Each number is 128 + 24 x the weight over its row's rms, rounded and kept within 0 to 255. Layers, rows and columns count from 0. Numbers have three digits each. The size before them is the row's rms in percent of the matrix's.

# up: layer 6 MLP up, 320x128, rms 0.182, rows 94-128, columns 0-127
# down: layer 6 MLP down (transposed), 320x128, rms 0.159, rows 94-128, columns 0-127
# gate: layer 6 MLP gate, 320x128, rms 0.182, rows 95-129, columns 0-127
up94 100:115103130108128137097130148141139147106141111135112096110085163127102156157120131154117139088116090090154101123084111164136117109147117101109102143116094161156152128118081160073130139129161118105101126158114139109103123153079119110155155113140090135111141149107115089130128111131100129149142179108107171155152143116102172156094148080151143154139105123144094139135097116138115081099140
down94 101:094140067134139133103137147133076139155119124104119152159164139096137142148097127124149144103135156151150071134166137117212113143114129104127153125129114099135106155109161147127111093148089125159117148141137094120144122121111102097164122111120092153119134109176146093160123154118131145121105106149166123149169137130137133143139182130128080138090105154093159143144146155129145131127125
gate95 109:134140111137112153127115106123099123134100095101126120107112101124118106130137141135149134100121128107145131174138171154134134106113140103113154123108120140133172141170106129145095189093142103150124145120189130172123093102158148085153145123100104143100128102135153124118111089098147151160118179111120169140092134123105120118085124157144074111069123104139096114095081144107115130112106
up95 099:126145109139152147155094136120099118180135165123135168141135133147128130109122154114124124130075134133100093123142160095130109098168156135117119116123158134093123096109102138136078134114118113089133128173088148136070098130121167137136123119088125094111111135126119167121142156101199126136116103126088173091158174121179131138129099126117123138132141134106142130078112110125086134138104
down95 101:122153159158137110168110106102165142135114105086141132081147153105140103168106145194122133132145121110108107103124125134096129095109115135127120111115096113136183151150122111152131096105103139135083143124128119087137145124157133157097135114153104147113131143107125114135142093128151164139127134134140125171154184095102117126078195105118144146163094127121095105125135122084160134168124
gate96 093:139117125125136105172135125124141096164134107167082123136156135145162120140103106111117141167110135136125172167170149153081152125116151120107094144102128136132130125098153123163109100160187106116157091093156121125112086118191130109106146130112117143159144071159127135109139151107121116096129147115153097144117135135116135139146094108117161137104180142097130092108138097159165135133102
up96 096:118099135146174102142151113074178131104130125142186098113131129134144128122149112150111134146117112154106151135135135140155133188137116146122157131143134123116101132132168086165139079109096122121088141158164162131109142129140075163144156144116110130141105114130174157094147115087124134144120121152144118163118155139147155120157125123090109135176182128102149169137127135142098095113096
down96 095:122154137115101123170139164142163132170120137116149105085110105104125115122111097119141149147103115155119178098104157155147149145144118149120154147102108146163141155152129125135077144099130130129143132107126091161113133197123103104109135156104174124142127107152144111135094100134127143156141082162152146112114161148088101143172087090128144164162123109130137137072168123141121134135118
gate97 111:122130143143118103130129149115120107109131125140148108132093128150124178137099139124144147144120117104066112111141141179116085134145184084130121126147083090093151150144136088183109102142117156130090122138144101163094132155127151118148143080135156161110142142114129135138121106104148148138133118090101147079152148097170105098103107123101165139101144095108147171158109128094120128115142
up97 098:121167131158151154132109115157152141108107124121118159096126151158126085146163128154127173120093155160131141137076167079136163104153185152100101099100152116160128134115125165127135154052137113134118126108078141144139121117155109122110106198112133120118142137149135142107157136119114105141135163149105159159127092132118127116132111150168118169120129159138120143152099152115130131142135
down97 103:147106085102174156113125131141149100146119139108128122091110109101161132150124138169121089131091121130118148154117158127137131155153134124146121138099128165123145153117147113093112153069119155116110112138123140140136099096059098151123159094168131102097167123148157157134129149158122134108096119153100091082141137124142166154090115116133138094127139121144078102080081118147141111139149
gate98 098:122138129118144117140118108111126118177140115112132170138139092102101092148180155118101109100098142140105173133163096124089123154094103119114123117126146125114088128163101106125102099137128157084155148137176113122066130118129133101119133153163152154132139103126107183125174116152149127126127127146114156082119146179145120144140132115126134138131136126129150172100090103113184119096161
up98 095:159147114136118102102091138118108130104155082143133118106122097144135089169133106110164125152131109148121119129137171134161101076140164134151104155165097176175078133128157100150118159124123120101127160105107125141106130141095156105111135160155114146105118157117115151092133126118071149143172073146101150102107144111122120127093132087103114105137127112153102139124150145083127126151118
down98 095:146125100137091105111145107140143077097102125103141157116170165142168100118132118120158099152102129099145143155131134146110093149096120146113122167127126113108130161102158117117191097125139156121154109089125181116125120107137119111093152107124109160094149135084096139095140160113142147155149152173124132145111124067095125103132121129156118097104184091144131128146128117153123158135115
gate99 110:165114163156083132173119161104199130131155115142125128170090131097121150130151127161122152101088151119127132122135133143118113133119127105140155109147116147122144109174131097124145137138143123129159117135076143160091136068122103115075122070179134093088154114139120075149110123139157157121138124122143130133127140163109104131141119147152121113123155138118169125101077133138110146117116
up99 102:113158132134131102132118096128079107130167110123136117124083108125112119122194164137124172120096127087148156142118133122152126113163134139079115131089121149097126107129099077174136102078105122132148135115121143145150090106156117152177072134137149136148124165119143135108134153147131155127142120144069116155121122122177132190125104148125134147154082133123103133134131158147137136137133
down99 101:175123119179078129128121125122126095115130090163165131110125170121096129138090138133165103152116153105104131142111109137090108136129129136156143123152134089134093132083142128123188117150141097128137120105081087142162124101120101161114137127141149150110133149095085107174098123093104174128127118135139155146115178124109096178155114121127124126114157121125124152141102102148128172101115
gate100 103:137114143122113117121162153124123130121162133119112131102137147164081160140140145161161169126115129097116128140140161182110111091136066126095108159135176144117147111134128131154117160108131105107118101127089112122149092169143135123112099125094128125112103147110153167130128128181106159124150142136145102119118077149119109152172111161132108120144106089090112108108176122139098071102105
up100 096:114099157128110131120119169095151135085109154117100119154130142135131168140130117123112102103138148136113102150161158182113104092103174124154147101112098099116170132195155133084132150143119082134141131112130154166114142112146107157105075107151133099132106103167136147112096165118121138150152111126154141115180108158120105125108171166129105117101108129130130120101138113158121143169132
down100 098:146122107137130137099107120122138149116115086148116160126123129113096132140103136146137162166133153137090118119146145099149092130079111121123106175120088151088136176136115118101129167137083143146138100135158130121179142137088116161123118114132151165142192149131143163132131140079158088106144110093163087154147130156124133144082139093174133131121126149121145100105109126099141120159160
gate101 099:138122142131139133166136128116139138113124132113126114130131152081123133144148150154118117132171173123093140120138144098101119126132141178109127085170110147132144106175115143183118160153108140145124074147108155169137123112102123150149121172113138109105127143198158145139118145090170098113133101140135125116132158107090151096133123116083115106170107099137179121151142125087104106137173
up101 101:138145147148169124132126129126107141095156125122135105117102136126110096140108142111162151118182168148061188140089107143123116160136107119098099115135137159104147113135134110123122128105095115115115140131137137133125117195143127125117170148087136101126177132105149115150114112142105123112129131209170106104111108132128112160125148178119167125109164087116145146155138151125102102126152
down101 102:170141148109151108086091145110113120121124104127109133104076142125122097145151127122100159113152108143113139131111169156130146164099171108107087115106123139134149158087135149124148131110152125115142164095156109126116128132160147123144108129105117088112101123088121137176110110124191160123138136122140131116098099111138172068113146141163152104084139106117163122102073127126143081152135
gate102 104:132125103104140117138163156116079150137162150181112155108112146164116123135140150120098093134113128156096111140139180131133082135138137101106157106109099155103088135139160176143104149108158155147149129121135111121135157140142129105124148116119085089153141123160144142166139148109121149158137138186115128151133116092090143083142119149154104134113160143114092147077174096096109131142110
up102 097:124122128162140131112084116116142131105177139130143093122149112123109155097149126152158183116151127147155166152135137124103104186148134131167125125112154158126157136118100134147144160143134097093107126096157114132116113091119085167132140189083114082125129119172145152126111115109121135135136123142123094136125158091097104150114149160151123104118132140183115106124091077145092092115134
down102 107:088125125098151118169150124155117092115140140132130115159119118102092142141143154145131172120157091103116189173138109115167134177148144137120118113114145130120105098127134134131148098135137107129142148103160154095194134138139118128124129135144115161133122142184189149115084119131096120128150100101131109134082120079127122151086132176148119151136143102153137121134128102131141110072149
gate103 106:154141082140150149134135100145114169091112129076140105106154113174107171115141070122125121137137132142142105195166108141150148113150127125147114104132152129125139159094143082106107134182119127144163086171118111131137106133162123147137088147141116084120125152146112161102154149094103147159147108149164114103099110151149116117093133117104159119113092123100129128135154143096136116110127
up103 100:156164101123142138145152103129133141106138141069126118095113161119149122160123141117163109132174100134154105132125053129137103131127111169113137151149083137139085136126150135121152101130123127100113129151111079131149148167109155137100124160168131110134127155149145144108105125103119127087139067111116107184130142160101138081152141128183150111148132150106134136099098100139160143121139
down103 102:131118129110095123115164152159146118103159089117116116127125130124138122152071149154127134142124167143086093093101099131166141159158106109107150136140165113158163158114097116119095139125142150144114105088105104131159132101114127124127143155127170142103143077141153170123129082082116122111191125118116155113128116135127140128089131134149111168155122093097103178103130126150161156106105
gate104 099:120092133122127146152109099114101115143113132128135137078126145073105122133130098153138154104109114093126075138110102163143142147133096158115159131138099119139157106161165105128092128103159089103152148106083128122135143103134173137117105119082108186132131087115119132109104124081154128122171163142102128120120118126130154150139097127141152082120099202098132150126104128118127139104151
up104 094:141106140171142133102107147133146124110139127141116145103154091140072126147117084135110134127106084088101098149136110102139136132126108126142128094087126114142129107144164120072121126114115110094144115113168097142150092127090150140115097148152037156109130117110118129110123149116124104110158151131098139149108065118087144139110135145184138138161117117112133113135103100147117098094102
down104 100:192101081155114084159132148143120127141146129151111120185182143140158103078148149124144124115133108150134159160163148123121136138133111138103136092080121183142128135147083150117125133150153118155117103117122154125103127100155080093166116122139139091121125133106125172098128132108130162092104148067124132148138135111154096164129128114094140128140169114120155122112130140129116099121136
gate105 097:141143102132138139105144139121161142110103121144098145073139139150149095134104134159117145125167129170109135062136137106134157145113114121108135132167124169118148119138187099106091117149137143140179095083126149136167127109133129111180142167091106117139126156105141118156138140138125110100128086134154144105163114153119140127102115171127067093162088115158145109137115131126120117089130
up105 101:124102111160130151093117071121154135120129167090138114134122154140144124108128128097133051126144100136096169174158134137132132140138157093163125085116134123135111127105082143120097115137129117119132140144107118104084125157126163106114171184130156153133154139108142098144158124105131133126097154084146105137133150167134153141135067117137132156118124117064155117116135143124137099162109
down105 102:116105106113141154086148121111120138156158153116124115145147127124110110132139133119118127156114133172130124110134144115028129127125168083133137108133164082143084087131115123131094146198082128100133074138155144133114098160132156142116155133129122127152161156095119147095152140139110112136167099114127137124118129141162138150159127137116136115150134159129134090085094157142121162131099
gate106 099:126111146151129172096135127146141131105140123083146086127152105137122161132121099131117172144126124102116122118166087127147103145134160134120061167191116097142138099089066166130122136091102107102172150095112098122136094134114120085164105139127147133112146122128133143139135155123133146106118146118163146082142106109161135140131120099163100138158156141100140143100125084126117104136101
up106 093:106142129147163142142132091104130090152110150138139112118113153129136105156098113116091141154076149146126139154139128129133156141140123122117138147138136188086139116084088113093134111144177154100112155125096116084132110154087148130124143181117111119074156130128131096096151106108105115101137127100110145143120120141091090145096122141148142122138119111114117168114193073167095131116128
down106 093:104109117142135106118121126120128104107128115136141112161198124105126152144139087118166130113102139138118100136101093157092094104119158136139170117138131143148096134091116121111099141123129112106104150164096100110114147144093192151134148111093162138132085076115158160145128146122146135138077091146160139077123171126135127160101147098124125165135167156144154111142143121159121161125110
gate107 098:123128088117134122176124121155114098075118113081156114137136135162080128145127143109100120106122153085123073126119110105124119151163142057102134083191152164136124131125134106104136127110116096142126158104131176102113132149147126176120113136135086143145127138140155125126146138078121093145134068138150098135110135150116124142134148112137140146183145127123150142140133119138125079130139
up107 101:123105109163124132153141093106150097118130106095151085122122097125116102133115091163134167145114157120144129073119113133155107166135116105163131108101124148082163125138104080125156114128145148132152128140104122142110149146131132079176147171135168090142172111104154137131140126075134113101130136120094165151108126141154116117120147071149099110117158124135098115134145092151155157134084
down107 100:128140126149112139091108144163145125173122102135127123159138148151175102128160155108108132106095153119125086115100169139186125135158175119160105139136099132133072114139145105098123148142158127190115115104143110109176151153163177127133119119146104145136106103118163169108123120134109110096138127090142144113102115146123104092138098163156102132132124143113141104098114153131168098165124
gate108 094:107105117099140126108168153139140127114141160148139093090119155113117146110138104119119132091096171071127093102162138163133085094145147111168109120115090104138128096103129141148106108140152145139151101139080136134109147133138120123111087075111129131090151124111098114094123146158109083124114097139136121135132074128150118170127144154140151119123133109127119111116112119172185125182168
up108 093:129145117131134111160137152125126117156123164129152107113130115109105142141126141112110137142153145114131137153127161185074175105143124119112106131139100136066161118178094119097131157145132155128132148106122173149096071106127109113091101105147147125133126142133094149091103122081130080137091116125179133101146144105118125144084109117095146136115103126146108142147114130151174069153130
down108 096:137122102084171094145129128087120092081126123116109127149118098089155110082099147133120137192141133140155101137170114109110162137147124103123170086096147169109115176106108111147148167103124131120152123139137150164156124118179141120134147137154100155131119134099104128102158152137134148164123105114151112108137126135105146116140144094184100159139129102127126133135186167131118138124127
gate109 099:105124104184142156103093095154133164171153133109134120111093100166112119104146056148146170144122164116121154148129120136151143147110098101114150140159149143145147142118096160133095128140145086139137155196137129099149164153148146132103146142115135105122130117155113113140140113076104121153128138169114112112146162118139105147121122092168143086124130133114168142102130137121146162106157
up109 104:124140131140109157124144139173131126157108104121141109123124114143135079150115119190130121107155101109116137088095147121110090107091136151118139103154102170137141132093072150143128121133107148123120103091185176114078153099206149144141102124116144126135140124092121157112121127105120146115126120133083164146147134101150127124112167139176138130093128154106143109137141151141142110160093
down109 105:160112154104139136077129155104106141107120114145112124107117121124123159162147144169119118174133158139152130117153120115104154150113137099128100139151079120118141079102135107118118123105185144134133141148160144120052128146118122187187095088159129133141144103120120158126162124137158166103125120144094120165139150117126110140195107137147111106116116135144128124132177159118116128154121
gate110 110:139141141110122055112106077131118111116099114114118137127116102129145115083124153106161141115113171116133148141135125120071122117103112078158103162104121133147087169098175135129065143163123131132125149121147108130098124151157143115173126182119123164151107121093100117152122165129114165116119149125106136096148095116133130130136120121160116088154101092132136147135102158105142163130152
up110 105:123091142121142121106095116093126127128112146096164150133153142157129086140139123153115122121168127193142070111146076088121175110146155130151159119149120137097132131150142135077121132159129148170149117131130113117176113126165137104132110137185121109131123118156115119112168155090132120100112142132098169130135162156166144163133165165148115128148132096126101131152103157131098135159127
down110 109:116066144122143141123205115132135126145101122134126171149110125132088134133144109139133138084141093119158144159133122111102169136070110126144133116146133133107156124134109154118105129094153150111146129127143128135154121111125136110099116146131163156102094112156125190116148138147100120103169101147137126134102131156114141129100120111107154117173134137135166145144131163209182101122097
gate111 102:140128134062105104091172099113188123125112117105130150118120143121106131147138120102174166072130142090135124091107125100107111089136118084086108087110111142149133118138159117138121116141148158132135133166106161144114164121166125131125153140161105178151076134138102152147145126109135118132127101134158137121113137140136127132129181142140107119090108102129152147112168151164163166141129
up111 102:111142165150142101083148122128145146090140153154152177101111181127114133096157118152103094165105116105113112152130141137148095135142132119147117114085129124110160151118107173064114089104108149151122156122124108118152125193138137090114080103147142138100100104112161141134131115150128160117117116094131126127149129132108099120119122171134068115106146161127126148089092107116131103147130
down111 104:125124147170138145114148156102128133120145135078111098136125090126124100125110152126122106110130110103125121124129118168127103094146140110136102110120107142123135106087109161114152111149129116152179122152095165141144135167206117139145133142089126116128094165088112132119170127127100168151134132136103166125134082078124127096159126157144098160107098159086153137128107165148097119118074
gate112 113:142151147094079166184142105112122099143161162108125142097127145123085137153144115125121090111166141139122120123075128129130105111143110092144154098138145160141153091120112145101131112152123111173149160142144129161140121141145158140074137158102128126093082112135154133135109124112128113062125113142154141137111171165133099171116125126113159117157145185125123155151139140124103130162150
up112 108:114121109117140146150146086130165162141112143092158143109098172164119142124111125127152149175103136091136114157152111121135123128133144162085122119146126118138149147110146119129120119131143113119142074150125125146143123107093152141129152118150111095108143099071146158111162108133158106147128118144183121137159090117111129080129126142129087147121156161121109104142118037100080147156153
down112 102:131132126165138100154125080112152155123107132115150119149113129156134129140123183136110163113146145130149176164138088159076166170158165132143155111102142087123147115152130109158140123113112160140139152159121150161163132103107125161104154155138124160106148147135186136111162188123126142152097117159165107162090106122131135132106124105152120103123104128119140116155067119129143126117112
gate113 106:099156164100126158116100097100146149084131108129160152130098137173109130109146133113130117153125135153134130146134141138095099147110167105113150123144102139120136115080142098109157160120121115126137106079103174131165153156139114161106124175115078123120181140118088112104137124137106168154112162101139160106138088147147172113113111115120104108072116182136148138127132129121166122112119
up113 101:123119142120133104146128117110133095101135150157171101134158130128095155087136183160142148138089128109093114101103106126142133114124105120117113114125104130110127137151129129171110147122116119096162102149145091129135133115154130135177113103090117131166090136136121157130096137157143121130111124138126082179148150106189187116113115175122096152086144129121070117118113178089112157134122
down113 107:106165139135133104133117109098172130109124103158117099113120175126137143122104088101141106141088142071073112117094100092127139111159116145117157159153149186097144156095142085119100148135137148101109147115133135134155142143120120142158077090152160136108132112155150151127096102150114071093123123135140152130100151108130149127156103123121100150134118141092136131125126141099135141126065
gate114 097:134132109109120102123180133117134148184140088104123127144157115131097162121136116106166141146143087155157156135091128146095148155141093127152103165140146139128089145142117105146092117097111155135127106119157129144153091097164132122120159123132083132109126133121139127194068105145112180101161167130122116107112146139101116120142149114122105115161196154130129132126093116103097113122118
up114 102:119170126130116160132138158158140127193138098123109129118160194129105156111062100152114129098162125135139163181123139143076121116153141141103145117114115172100134147131115144103130095138127148149158107159095113127097098145107154133126140071131133126118157112105096099093102147145123115154176149153120162102172121130084151102125114131136142116104106123128147134102124127121147139145146
down114 100:100157147106127172114088154119123097157106162117116150193134135110119133109145113157132120161120136111122121132118119090074110094101112156176137136151108139125146107095099148161136135127171124166137124137131141150127171146118143170137124106154163142099099111145128159146168167136114135096094192106088106149102125114147129146138116128117113141113056145134104096125127098135146145130116
gate115 098:154164122145136104090159115095082141119150161134119156094132171088156131083110132114160136166130075087119097136138125125087125167056131147136116108124132106129181134154110115154088130104129141118112110118096134109135128121145125133170126109163092142137128123114134150195156106136120168127169105120129107139125139108167128143097104145140126182113116132130131126103121124119141149106163
up115 097:136087103124093136110123120150125153114093122187102135118113136110119141098143090146160104127111092148125165135135129100092106137136153104152120135133139131170125125143103145144136110138163119117101099132123128094140128141103145139147145221160146117139092135133143148143138166146128131076138126137100111135140125140143136072113139132159084126148091112115063148109102129164134061144131
down115 101:136126143101160111134119134139130105111127124154142119132159129109115091193115119134113086109138095129116085131108161118139100119159126117179144116100145146146097110148130161158101137140116144170110099133128134115123163111134106117081163156148102120103096128097158107078091129113080129088114112113159166089172138116092113144148109144166118144134130122159145073097098085110134112118114
gate116 100:113126085100087127119132096148122144119151176120135125139116120151127085106101139114139153159126093132131100143121151135100133116110140118143125137109107118097167105152128126184132104113113155156159127148134109132133117130125106188159140126105112077178150137107128102137124116162181107159116168217105151122121143134138149100136160099150167138160129088138112135103153150155160137136146
up116 100:121096153130096143167094132092094119138130175125151108145144121154154145151091127111142130091144160165123142115128137107131138128115179139114073151132078130161053163184110146145155110103124106149128083148129118097112099139158138124175130136109126123201148124117134145147158118132134128104124148099158132100120104138149103131110108097147108120139145133132144151103127132140130127165086
down116 101:134195072115126130118127103102169117144144116146116141123146138138132126134120100162142094141142094156146143111122132144118152106114131123159118127098160115081145122164140146163158143101117172121113112080127118113140154102129110197113095143092100192104111124113121135116143121117146140134142098130108132094143117114144171074093158166176139135106117105148133114140137136082138167116139
gate117 097:140141149154135175155138101128127144119124151155114112093120157163137104157129149133129131125141125096105101102099122107147104128127080098146110093092096077084140153151098122105143179131143109127065134119154121076127066131099109149075135103150134134178102159141139129147172092096134122141150117111133102111152138138121123112148155109154114100143120100134136152127156142117147129089111
up117 093:088095138169092098118165126168091118157150122114124120128141096124086105116118131167119106093094143123103097091106151129148158136112104147095165134139138166179102141119117134120102095091105169131127119128142113081103135118106114140129130170159131103135122105141132139131134147115147122133144151121147129134105143149150121143133129175089084150144146090123089115093122077190117148112087
down117 095:084144123158120133115126109121133094099147200111104137142132117103095098115133176117140134141159135132155144127146090156122113120098087185136173103131097151138110156081109095147148107133116145102143137154175091175134145136143133137142114137112123139151149183151152083121149091116130112121143140120108130142130099144104126113156106141141085128069087123124102146112125126145114153162146
gate118 098:111081065140135117156110115110085141137135108127124141132123110155095155154124127134110162153121121141127153159179089138114150117137060150144137060107134139121102119140079116128112095147143125147099120151157124126133164121142127146166161160112135090129136099140139173137156123125154093101109142139089106096165136133174147133106107124145110129122109116095129116108086153146155090141099
up118 105:108149099125104130098181134117152136131128140081142142142139135165141129109140190135150135127118120134139163147117140114113146102129097146110169127107127118142115117180123106141184135177120124131114113117112125110163088120125146101133119119138124116138120161116103169112148130121159145125131105156120153146145172077124055205125122129106148138060130150119145135176146112146122108116146
down118 104:100148129103122159129119147101129159121112095119147108101158107178095163065142093144141109138129135109117176127153127106152160122119138139141128166112157111112108105145161162135135093163162138133106146139066154133151123144126121100100152150098131111086144140112095153130128153136145111090190141124113131117109141140182096100131108156092142153156122154116154116108176136160129105130119
gate119 097:127153133111084147136122100111120136118106086092143135148167113138141136130132130106179153152144103132112111119169133102147129106082131200108115127112141177167143130091144102117104112133109123135160139123201082133076134126121094163111104110099105158101124104104110095151125119140094103149142119145128107149094131148116140091154104117169113097148153123144163138160114135119153138115109
up119 103:107107097136157143141106146098153108107081156139138153122133172133099162156131119149145111133141136099151144159169110128159127102118177104110108130147135142132135104174151124137120105170127106089137107088188145130113117139129109147119120068120110116106148142142086070115133118119127104157108096143138144160162139130121113109104148107114112145138109174096127188173098099134114114145151
down119 100:118134167090110099148143147142135132098154102166104111107132155146082147116171127152098137140171067099097099137116146113140090117139123091095089109163119139133136124162157107101167121086142139107156151137123143134135153174136127156139100132126119132124156131145137153139127102143177158108100147126114123110157114100103091135135105121084121125099138128144166118101145145124099095181173
gate120 112:132133136135161146113125106098137086159182143096151123135175122137123148148138130129120134147150124125140073111153128106119114173104127155156127145098105144092131169129164141102087128151080130084108148150114158129129156127135169098079095130124162115102127160157138140147149112100161131107137151164114100114099138123098119129122103136127145099171185092094152138098162141128138125122083
up120 105:125121141135143087102126101169149144134110094135099133130155103094148130134121162148091151146133131088153101110165115116126150149152152135060102108124120096114136139084099123129159109128135135087122165119116126124125112126117165129147128160124169070138182100127144141123137132108180089136088067137138099115169105126140129153152123088091165124111143137152096128113104121114164118134109
down120 110:154129148148131147187132071170123113140086155095167151104128112128108109181118110164097117144125169108174117142141112178126137143138131131131149124090114109138114146108100144156121146106152176077140123147110128160134133093110159110146124087134133123179110103154125083097094087108130140157121107175112120142128133132119137155137092101131116129107138094165114139163149145116122122120139
gate121 100:148158150126142139079112148114119177132129134153099139147129187128150132190098106151105186123162109112105143120097104091120103148143097130100158104156157153120106133128140167135105135132115125115126116109165129157172151103151115133125123142165090098117106155122114149134133084106141111135125122186142077136109095139176145154150124122135114128117113106177180137142110130115112134124115
up121 092:139076166157142109139139154131073128137129092105159127154149163110147130131147155092127131122092118089152152120147125103123118124128132113147144154113097145112176155093085133141083121134086097131128137155136150151134166163125057143114156106135130137120193131135104140151138127149126119121115091126128106140101107134074129122163150115092096152135096132108146125145124154107147068131139
down121 090:118105140182100173117107146073116145113175152114102147097119105130109082140157146136123118138087172151139113161113103180169126132092155084152092129143164143153130112135088094122177142144137142152179132138124157107090124111119112107140143127128112152124149117155153106102113106105094147133126133073168121144116119128126105096149106098150090133116131136149131136112117124147159119143114
gate122 100:139110109100142114136110146098140133120103127065117128093157127131124124111137155106109141172132094093122168109111153128150152130142077131095159161135089091089132115165132155143118135097110119088151124070103121106159119131092152127121109143140137094110131117120097128141116114116080096122136084181129125149110144135121095089087084095131136095123102137137131165152130125150137135071121
up122 099:183118066133186110123129155101121167117128134129081133156139110142119173075168126120114122130117117085136101111148131150107155123137106128142183140136114144109119088115146128092157154108120125129173135134102145150143104109116137140132104166152159127140110131096147107121138172144127096162171127135115130154113142178153152090117142129122111142176149125128142174128131128133133134067110
down122 101:121148109147097143124159119123170113128159109163107140142102120068093130150135103105140145141113145135153142174096123126109166132130139133145123135123160169132150098152149111138102123110110116117128144120163134137114116122173086159153171101100133118129164116097108139147123121100079132083123177145086167161141125150172115113079135125119149171144154109171139145166123125105180141139116
gate123 098:135124089168143158155122068118096125094156140104109139082147162107148132106103117145108122133139115103103141150111104073134074138141130149108133093091109142086129146151127110118087159100127114104142085147106140156133139149148137119104120103130094135133139140132160129079125124100096155164151136140128085120160145122148130079131136134177108141158112113136139105159161120102128183099135
up123 098:147113158144127135105130135142145129098148160124112118130139181129131180116123084107125137125153141147136095056157160154152120150073096118164130085158134166162181175112156135127139123151101148147108128113104160090087137110119117135096113135118123106123107148178139116110127124147129105151129145106125185131120152086108124166116137105124142154112140155142135132142138151142181155112127
down123 097:143141088142100153113109119152096123124120105153193133145122149136185158122101196128098122101101159139115153158099134070128088123150144152122122092139164122108132153139134085113129095170137104095107161144136128157115141156128117110157125120151157098110140108124132092099161110125125135099128134110129091145131131130098118167121106141090141132136097146130133091100101147141120162172167
gate124 100:116074115145129150105130125097119163109183108101147100131120082146160165141127122101127128114079125104107144129142132088122162150119118122113155122135103121073125123127161108152158151105130109157164130121149122130139131140132113135192099170150105142157097138133128153182080127130122152163120164178114121115142109098133137166121087102159092118147113140139132112155107149105085135121108
up124 109:160091186084131174125115134096116168167127137163102127125141136115137137131128140121084134111093146092186135145128133115102122115139104136139181093126164118139164178142104162136157101112151180115146101125133134154118109097110110135120145138141153103113138127171138156081141125124113113090152094183150141127172092144154127122132138149132091105121134158150126119114118130100104157127146
down124 107:150090117140113145139122133134133123163103126149132153081137101107100154126166157116170130133112150144142126118093149118100098133126098111137147101153121109111147153107106138154174151102113130103100081130145093145086150096150109125139146146131191099148058094146110156151109130102161166096163137136119091117187124150147135163145132119133135142140111117126131104114151148107133141171083
gate125 091:132115111126146085124089113116113152123114096085132111161100188132146122124114124130102091167153116186127112137093111144095129140172115119176135124127091141145147142093121118107108063100147132166126142137116120116084092111113116085110165145136099141139150122111143180149146123153129108165111153116113135136109124124122123124101115181146104156158137143110093162098136166139168131129120
up125 097:106150125101149159122129113122170144138105142137136132166140103129153149128136127158100151131120138116127088139088100156121163133115086133132136117099158131137159160079140114110136119116185142130128135121154099142131151146109094121124156126150112166139100109138153140144140146148114082098142144096138158115073169071100139084137128146096107112168095112102074138163122156157115148166170
down125 098:120132103109133135160174143083097108104148141139138144137104123134126148161106184106115130151147131108192151072101110112117118144186130141156141114140088142116128109144092125104150115109127157158131116120101154136136098117125050126128084120121122119111112117128129091134135165178155140136083126149147150152105146123133082112134138095148137158135169114111130131140084120098096120141102
gate126 102:145153114090136163136127142126137141150128153137116128113144125161102125139148159149104166048103145108127113116146157161145135151178120110138170109141096077139100119144119164140111160166088125143123154102144122127118159119128097132134170119092150178131112124057112117152160134134144147124147169129146156112135125158182116110117124123140179124108128115100142141119081135121161124108118
up126 099:085068129125161138180155137113127125133109086105117109086081134126089082130154129159129143199134133134108134119124095161146142115156117118144126131105127128127098140109123132148126131102125128151109095103113116142110184169119151130120108133144123127166133071105112116131151156140126116105141127121117130169107163125138117141139114087078153165163137085127167132161122103132090097121102
down126 103:096129126113130139101136186133115164156083109149130091084109138118156110146124127117140145133187149129096123113138193118128146093090112159127129116157136109111098129098099109112106154098118141141122097163132126150105156181152118126100131150148136154111154143119149130151146104174135134147190128103114108164175113131170122120120157098124113111137145142129107102121105144092138113127072
gate127 096:093136105128093134131140144120111083117114147143134114110160108111139140154150130110158132085113083127130163161148140117132148118141111118161148096132116106143101104126110137157082061174130112135134153084126162091143107121147109110140077122125144146099135093166141120151133111119106144083156096072117103092144099165126127133107112153124138122114075137135133076091128130102161130096145
up127 098:099123118150141127073141118159126114098097157098101187105154102131141113168131177101109132107155134140155106120140124130161140103161148161162102165137124121149112121171121107160171109144171105145159103156123155153181112119175152134134115135093112121134119142149150126127103162147120139083148149124106114125142188137128144083113127114162109129078157121126147120138121155112111141100128
down127 095:116114113128121147090127143129118154110161157144135115120153101147154094114143134112115096117093188148135158097163143122086146077159176163089148087164142134116126124118136100177124133125146104114134100170141115128107130113103118140163110133111219130111137122103121127168128130115146097103105115123165115102101119152088111108133115140126104143120132151116107149161143142142100083095143
gate128 089:107123135123111128126089136144155183136128119133113119126095115160146173087139120089110151147166129088136086146111078144178153159157116155130077085141136124142127135097152130113121132099132105149155124104166175146123094129156171156127136131097133090134146115135158164172123150157098142141100108148127112130121112109103100114102106123162092117089126106127099113143116089138096141102152
up128 089:125119117143122130104116143149157107107139205104151119160118142117144162154133150125133148139145143106130153114136157168126146173132110154127114089114110117114160119091119130111098102095142126109108156082188146142101147083179095140140119138094108116111135157111120170131111160163115142105090133105125133148138104119160131109175101111077118096123179153086107100105138132122142120130129
down128 084:136140109112108141149150120154065154137129099119130158119122086135136110144100116194113095125132146113164111100112133106109097111130126129133184120140154148165141136148147085107102098135146129150121116109107132077118154140134114132103136097097100124112104166086136072136144150132120084151138100165135137103173164135131142165142137141100201087131125146121129150093151128134114120124142
gate129 112:108128101133103135137181141128136205073153113097132172152133133155170087091141141118117129115131098129151162129138162124132112155081151104146152107142138104114169117126144129106104085121169124142093088150103096142132142100151142144135127147127131116196121146133164123136123126097136091093130099114116100139130148104152119121146107146163103133091125104149134110088160158107133108123117